Each number is 500 + 50 x the weight over its row's rms, rounded and kept within 0 to 999. Layers, rows and columns count from 0. Numbers have three digits each. The size before them is the row's rms in percent of the matrix's.

# layer 5 MLP down, 64x192, rms 0.147, rows 0-63, columns 0-95
099:476412490382505465577505465506536530464499539605545507531407404465599520448546516490496536469527479600421499548454525448529397435469496450576532563386528581437485420459500457490496507433596506423463550430461493475504527547462534543468505486523502488508576431457555474584495526476555425566
108:422507487524437530451470444503477491516552477508544500433567507450567525520469491446521472476556478557468443548494573544585504545436521536510488426526491489539555492548463386387471472419545563609498509528431476561580562500523468538539461542531455602446541431570466454564440538552475459487
108:500495510474505458571473460478561552447477465416539552537582503423520416566467500535478418527449447469502430559552525526518642503443513537394480538540507549461471440504382477450357448471585488527487525537467495529507517488565393465459563469523496512465510461567480536505525581571471461518
095:507479510568485512480520481449466511561593366496451476612470596516425513485507512448457581523523499438419559569502499545507554547465491443506570476513465544481579489460483560598472688536453564516482521449551520524537482515537528613500492493532513467532503473554531432484481592519542549541
100:547495529421473434472464516590470420463605460473565564496519508522447518511540524500594501530589500481555435502552490474532474438510397439454530455466434555511457468556472428438485516451490410532505500475458487482366514507541471494520504525535567474508530514498500535563522437552514497517
094:469510532676488540535450570519546570531518451473575485510483440401564471508416553536399542500581475532545519473459494543488395522552505438358431450508497425499472515484427476572448553529480355536473469427442553578505516485535489504498524509460470478533553461552536501539538491472453475478
096:419552488592494499510435522505497468538540494452472516464552521474592515520508620495582547498498477517574449541580574535504428479578480462517492455545464534547432452574548537461461490465535476500493449553544572565518441458523586568451485582465515444481485504505505617503530468518531497509
105:448502533501486628475522482421512476469541444477483522454414575507548591706522502486527500472591523447362469481451400462556454414469492572434523498555481568503564514456540439544602487477540595506471551519507455430602446411459506518438516498519464515554489505494481539552482558517473565502
105:576412485452442530428546441517417524628430524466437507515474565522505480496532534572495515602554490560490489499492497523496524571567393418482519430503508539440486627559461503530412503464441512492599491555493424490552462503493499506563461492534537570487458497408614459556504404504433580409
101:473440504419513434446496591544460483422643527475548533577495545447458470539526486512515515553537512447458525505518530485576549530539504372495494616516375475492452455548386533455516483587532539490502497450406477448471489514444553430488577519560445444495427565486569476545431539483522438512
103:568543561508488439500490515465414498487484514527540531537555466499478566521535487464544399529474561477568462505539493455512571496554563492517488498403457500482440476590394485537473528422540537475509479410481522498592519369435393522487430460528493649406501473565523533531502555492441497580
096:462570534439428500514563468475473595497451447511509542515428516445570477493587454558437602469564576480421536599465506507549493460488546538500547523413547536537515492453506572548432554526547554486485500487414410475453430542503458527503520572539556485546512486451498625389532542580439485511
102:518534455436470511555416508408546507504589497472402484460540521507516453525575549491506523469544517532423512612515447534452486519421497533421552480521469496490440525492437524476483513447545509553409493553461486498407519493534513464500520511514416535455534394438513609587481490439413555653
121:525460518504544524492451507450518523568501551497492482421556459427412536523563558486506408525505529426441477470471510464474531440567505605388539384586460567431549574611478629461550480561493480449514549507502532532532473427518544372403435403398453492517505464558519404396498424554514506513
085:593478594446452474530472502501524517528566536456489461471411540461577417480523516471447527478514486549436484545482544470457512578547495531439547496511536506450541486494504542492443456461448451586475525488482546557416509420532508527456565543495573543454440470534427567536514488455529525483
094:542536482449527476526522527496482463404510560386521490443503478560522498450490464401482556462527417498533558522525533485561565340509476621447504602597418474475455553418581545585537597491552462495440503542455524578474527447552476504514538487543492482505478566434562518531461439543498558420
093:494439459612426494522411410501511504500490538542552570605459477512460503521512482520521550479436513563469509448412452575429483524449476450543517453470528413474498440522417392567345545496543458462559521489534482485497485569549503536489627470596447559480487508536402533467490495516522449522
092:493520509505470498533417397445561507502470496597549442529484486519483563486505464393417487508551536506527480492501532510444470504477396456553490469471552513537518487540471451581503578554485514498524613421618543479557422469434530506422488557534493525581452579495480365530447444514519556463
098:477490402475491524512526444495480472488551486472519592545472570460510490484520488517436415424462647425503424493478547463464461469435468583468493579472512476459565512418449417555557550394505573502498503519531493542511457481555420586484479515485514498480530562548550478573534432489560563481
102:431595522475492487516447599422506577458576493421529563562491504417456506495455459507479476497487481468462509456491519505495580533526513504543479457453397441572504409362486461505477438494543547553511484464523495501540504521587511541442502525472482561489454520510490338544561483583424456471
096:440472563490530418520520562496526425538554568561511558545473416542606387538529522417573578421591497502578454420538505574423543518474558553447543499573614520522420492481443494515472536546608510612502534574475448562475507511426539488494510538413522485521464502579484478530546583504560415422
097:451367570498525517487512516488567557388554494432483639531542538481532435542526487646562509505546563478453481585396561503530401442445472517461461511419471444540524533597524463461505567453486471467504500554547466465387492582507535490524529490501519523458488521559412540554417463541553469620
094:491498498477481511513429479462465558383557436522407567495548532429453539503447496533558474461496549604452448524427505432499431503562486517570518470482451504453444523427489448440512548459416433560434476512476458536491466487558469484490494490575486443442549449480478527562578491527608565478
097:498549547507503636515563473482469487497461454499521479542524533530461495633425450452516477536484546487468533545411411551451535518522502437438530488404451541477432465533520646553506558579503379550564589396479506495442481501554409501450524487515493436513492529523461516631444462516478503564
090:457419434590498488502484430513496551478567508532446559466501477461467485552455527501566515462454573572556430547554562533416519569481483480490444508566469565433598471516465673490504526493452550553406543595478454441502534553513496483485602463465552449411475517457541540478578460510547548529
098:471515595505505462579533505557528471516515574511579518475454479414567442507470446443447481501526511376576497467507491503446495603419488579499546468484496454541442507501475542429545461450484520607562451493444392514491575514387434526506403520538563505499511546467494511463475603477426478470
110:519479418463506415474478537543478448383558509516449514538524517398497460482540496533539438556576491545452464475462542525539597486486603507538547490462380473534507474614492514510489535595523529524523468486522449430429406565543490470540510489509490519561473465511480485466475503515398527578
095:472451509485460507461567535437536490556556539577400325550489412503466552526421471478513530453586540425436514503490505438440575512394610517519529563494505569467448521532595533465548538573459471470445462394564541537513473500482531564532453480511484517526551509498542433461486432474503416504
099:511527590343554498480525475516439557560484493448505497525483493543512499482559493475481604515563407536455537472443448499526513453577479539500479597542555563530561413508504535525522483529540502482447555543432517505534491457453471562504558521557562449532503364569393474387481510421510584522
104:451513469409579544556520476482483371512458521404520572566467470554518487503487604448454546555492420520463526495535423453440434386388469503569470419575585492453453430511498559518410389519508599565462588510489485496483476571506454396481517517445513509560461493551487494477467405508434483538
092:501467410490506581576475493471487479477504467491534561445514533473499451534570440515519539439470514591541512475530446429460474491506428442495512509518543532537393516479406607562521513587382534497553591434478464457379475454453558511465528467591465602571546554510458471486509429469459459525
104:514609629544464514463482556505534484431595501498476454480546436514557440514473529502615455486544487483463431555598540591546503577470467423521526473562444430493409509539519417489547488460499449595525541582512555500509469568538499506540504509507419518456475517582443512434522486506498449491
097:492400481536566553491468483407499489552390435509539511482508563371499565501473637485487452574489519475540533493413461447498497413535406519500496537440433494396506460501576486539483419510498568501442486613554520457540519472452427509413495451514516523560403522526496517498528456459544445536
102:466475480555463444525520511474540605554553568550384474503525449514540423468472498359562525465509529543399423454400518497395516499433509571435602517543528444492427523422519578528527481491523501477581519505419484570455488548513616541586498575509516465509512469470533528478524435544505534444
114:405514503492467504415478514565543541569599524469563503594443556480570413534420414400511544457556540556491468545453549531520412557469474533547543525546529392542410522485370463504460535448415436547410533461475564527581420508516543546513486517541427510442550432440502480599452508530524487569
098:565450547540495532611528559473502518541509512412583368536474462540443459526431447538510472557411576490484484470374532495511529502452501531521561561462553524399512505487457508468499482510470516464445579472503488487511529572499468444532511570525456506473494451484469514538499598363506525513
097:508478576545574549487462522508633536477438484477594659443493451481411595461494494538494556537504513503457568451574460436427546494546598560412593433407524517454455406449471467559454543519493506447508402492529507553546552486459409420463528468537596614504547578548554587449487444491483426518
096:499442487431446483484513541617470451424543483500523498467542504536526522472476526542458500470490549498421504587502489501419515518512506469415589441485507479428378553506449471542422493456478446504517514550474403557404458488539543577459546546553537593474462567372503461526465494441582560480
108:446537518463366501520509558571573494413594536523529452496475506472476486545441479484474491463527515539541412575496552571459491515471464570478474490570422448507670491462426360503523473451558491476552457565495444510512500470465508609578526526580449466433514421487616537537612555527491522480
120:525446449513485458565493388528541415435449477473461474520469535510555557515481500421544466487459544551485512561584502418502497524566472487572470443317499531501481542499502576535466500476404427500594580533507508479495688516523490444445606561556521531519506580505521501470434474489467471587
103:439525398479455513436527467421537476468500467538406494450505559469473427547489487471565479477450490458487521548451579452565518559539523504472453458527484502494453498429469488466382413514378482545578513507463517560571438494522508482512391435544493527454519484509515481495523622548467485522
093:443502464488551523537575614504566460497627434503476451517447504418475565510533457455447559468477415439498546477454462524530575399559458553587415524419542518487561503503448487450536401454592542513419527528469489490596471475456532482558545515496439510534478622447465511447447472403527461510
098:529461581538516535502415468497442546548549558521567517507573438479480457483432552420497454520576473445406435512537472440419441598476617416443407386463510527532476486472498547487557442526519544574533436558462557439508429483494522405512401444468499501418535490438583574480504563438559497477
096:396497501534499533426497492518598527561525520469387396573518458493513588460498590458507514478579595556475444554484526532483485468431532477475484550541436520495429396440544500483602505538602528496479470538423494449432587457472499504501512472513439599503431447501519493530484456491398457535
105:480511525465543501566443558433450501442519552480489472379579551391469490518468494495546477529498474549497521481481469553547478468508624488656496494561509609556553521494559530460459473503533530528496454535473438477516472498558517412504559497462528547447499568489531444470539411475471587470
104:506514414456417504462535498448530479549598528570482561474532554410446475497379521556444452449509499475520499482513553609473463522448531590412556499440393501527617548555402500521515461518454513586580523576490472443516552445507487444561490551530528508479461550426454464510492494515445442512
093:503561581517534456585493565523504473488529438465495496460523504621562570504531425420550554463567536502511566498512456473473521486496508452531522502414463573516425553472508475449537486457482476554468449586563453463475486580503509551583502518521486453541539472461501569472532429456495477481
102:530515507511543494539497496456467528539417518528481493381543414495468483465655436507424470458542567489514540564483498533442544397520464624551497427544509541483455492575530602444555446491461507601432466457472531581512504420453513479453477464441535498510409546482446506467553510464553513466
097:587502507442565534458434554541339504425553567480524588483485456503506538503557592487483549495401421477525546426546480456431467583496498466466400468552472549479534465538567541549491616465483525468555550558553509640539513407519530398505529539511505553497535513438449561493606547447454539573
095:467463459453464458507519513509476485504575450523504462424474449495515537511407430495554633543457530457432493494518491485529512489521495554400498524502430482502532535503513459455483548593539502484446529465497537493533561506547536464546451547511405403536544423485466544531451540562417532516
104:411525376413488470553607545480572480481481397496554543607399458462561394506511538495447546510462381563530468513565487498534529526507454487524492478494499466498416451493437546540480453495476469558468459440455530539420476569505481570467524507464431454503456511551463565468437470518544356528
098:477462606548557450539480444436493487431546501486553476505532453511518480489545478461465462563407510524591455432551449474502502413476557584481503518466491539524519508578538433446535550387516504517493430483418503465501457551599495443489555526572361568533532534534450388523471520523473490573
103:502531480495473552546556568479553509538550477469528487459480506541517551502532466488425489594554526497465496537423471459400476534608538478587514518538450515503519485475471377424494505625417473525464495522512572396567534457451474521539519500643539508523547472508551416472440455564548608454
101:481496627575538496534462556486569481521482507536479474522366504549531549487390514459514607402568461553557586504525428537469525455455468553489451501477598454499468485435555467567531554582552574514451497363528456515452467514466471552520460474496531484557466596544512450437358448448618506488
097:533477499466436569444520431507492434381503500455518468541518572567403452499523506527478520485454457448413522527495528482460526564347478391547450460512329394450454537634625415524483579521466434489532503553470558534473482543448455514571470440466405482460492411503457541532526524534491519558
108:412532408434489493457457437568456444564526443324489535501570540469553437495449581562511479535489485542490511511529512583468494526566488468505548554543559487554453534443365498593443547462492501550477531606574435444478529491510555444511499571521498510494467466443476484500403536489562531444
104:522503472474533492567523483585605403487524537558547469528522523529552495514504476497442530427581544558487469494557488499554453447517509531506577433504515446434485602495551483581518523515527410454453539446431494487453476567536563499504571554443493422481515474496533505499558485512422493543
099:425496437492509502554588525472483506457501478539474454534473506485555534491537462468510429392526488442538520505485506514469509607435554487538507533511453468487567565493502499588472517538519517571464496491441443419471448484584533468521536515482496527491453499452422524433530640473469496472
097:499607476596499560441451492454508585421562543491468497511506498501564521478435562485506551518499483536462526549491512579613502497618504459523425450539547575549556511530441529440543437404510526524540610564448541611515526516518518560483549493516542466433572514518468493439506520529353525517
100:510453477539562446516434530400544480515465450557548445471510475492490546475465405474564565519444520487522465499513461436559524440474574534495472434471515502378505525502417469554534472499562439461542512458504433559517440541499557510403441402476462456557535572584509599511453537471480540510
102:460444494559507538457507467563562580577444438553462428464477517495501526491621483340587588529427510473487454483467504591477559517508559512551556498646564381547513536477539445428512529489512533468435514494525509450491504618568534504585406481585492400522585543450528472505536528556492463507
095:489457516463467534497558562476538462484490430478523512472483488434546409514503428505560523513573511519521499549522506583496438505535573562572554436560498511480451433567495479469524496556547414461496557485395472498503511524523635498480531420539435416492541410474467462442556527503510519469
100:489514477508487465545476492516493531467492423512483528492416489497631488493493496598413521552535428539510531542616529504410397545430579406580475436540473445467499489478450474421513535418476519581521535472476516481458487520475497551536602491531510438569569470592540461516434495454515543439
093:567469428511491492491546467483470446557345407506548503477439444515477502462470410402550468446503505484478567512449495496465501538429460473530527476470545445457445515486481455595428444462456458516458424439391452503420447537483482503428400497550521497567498458498467446480497580460491464591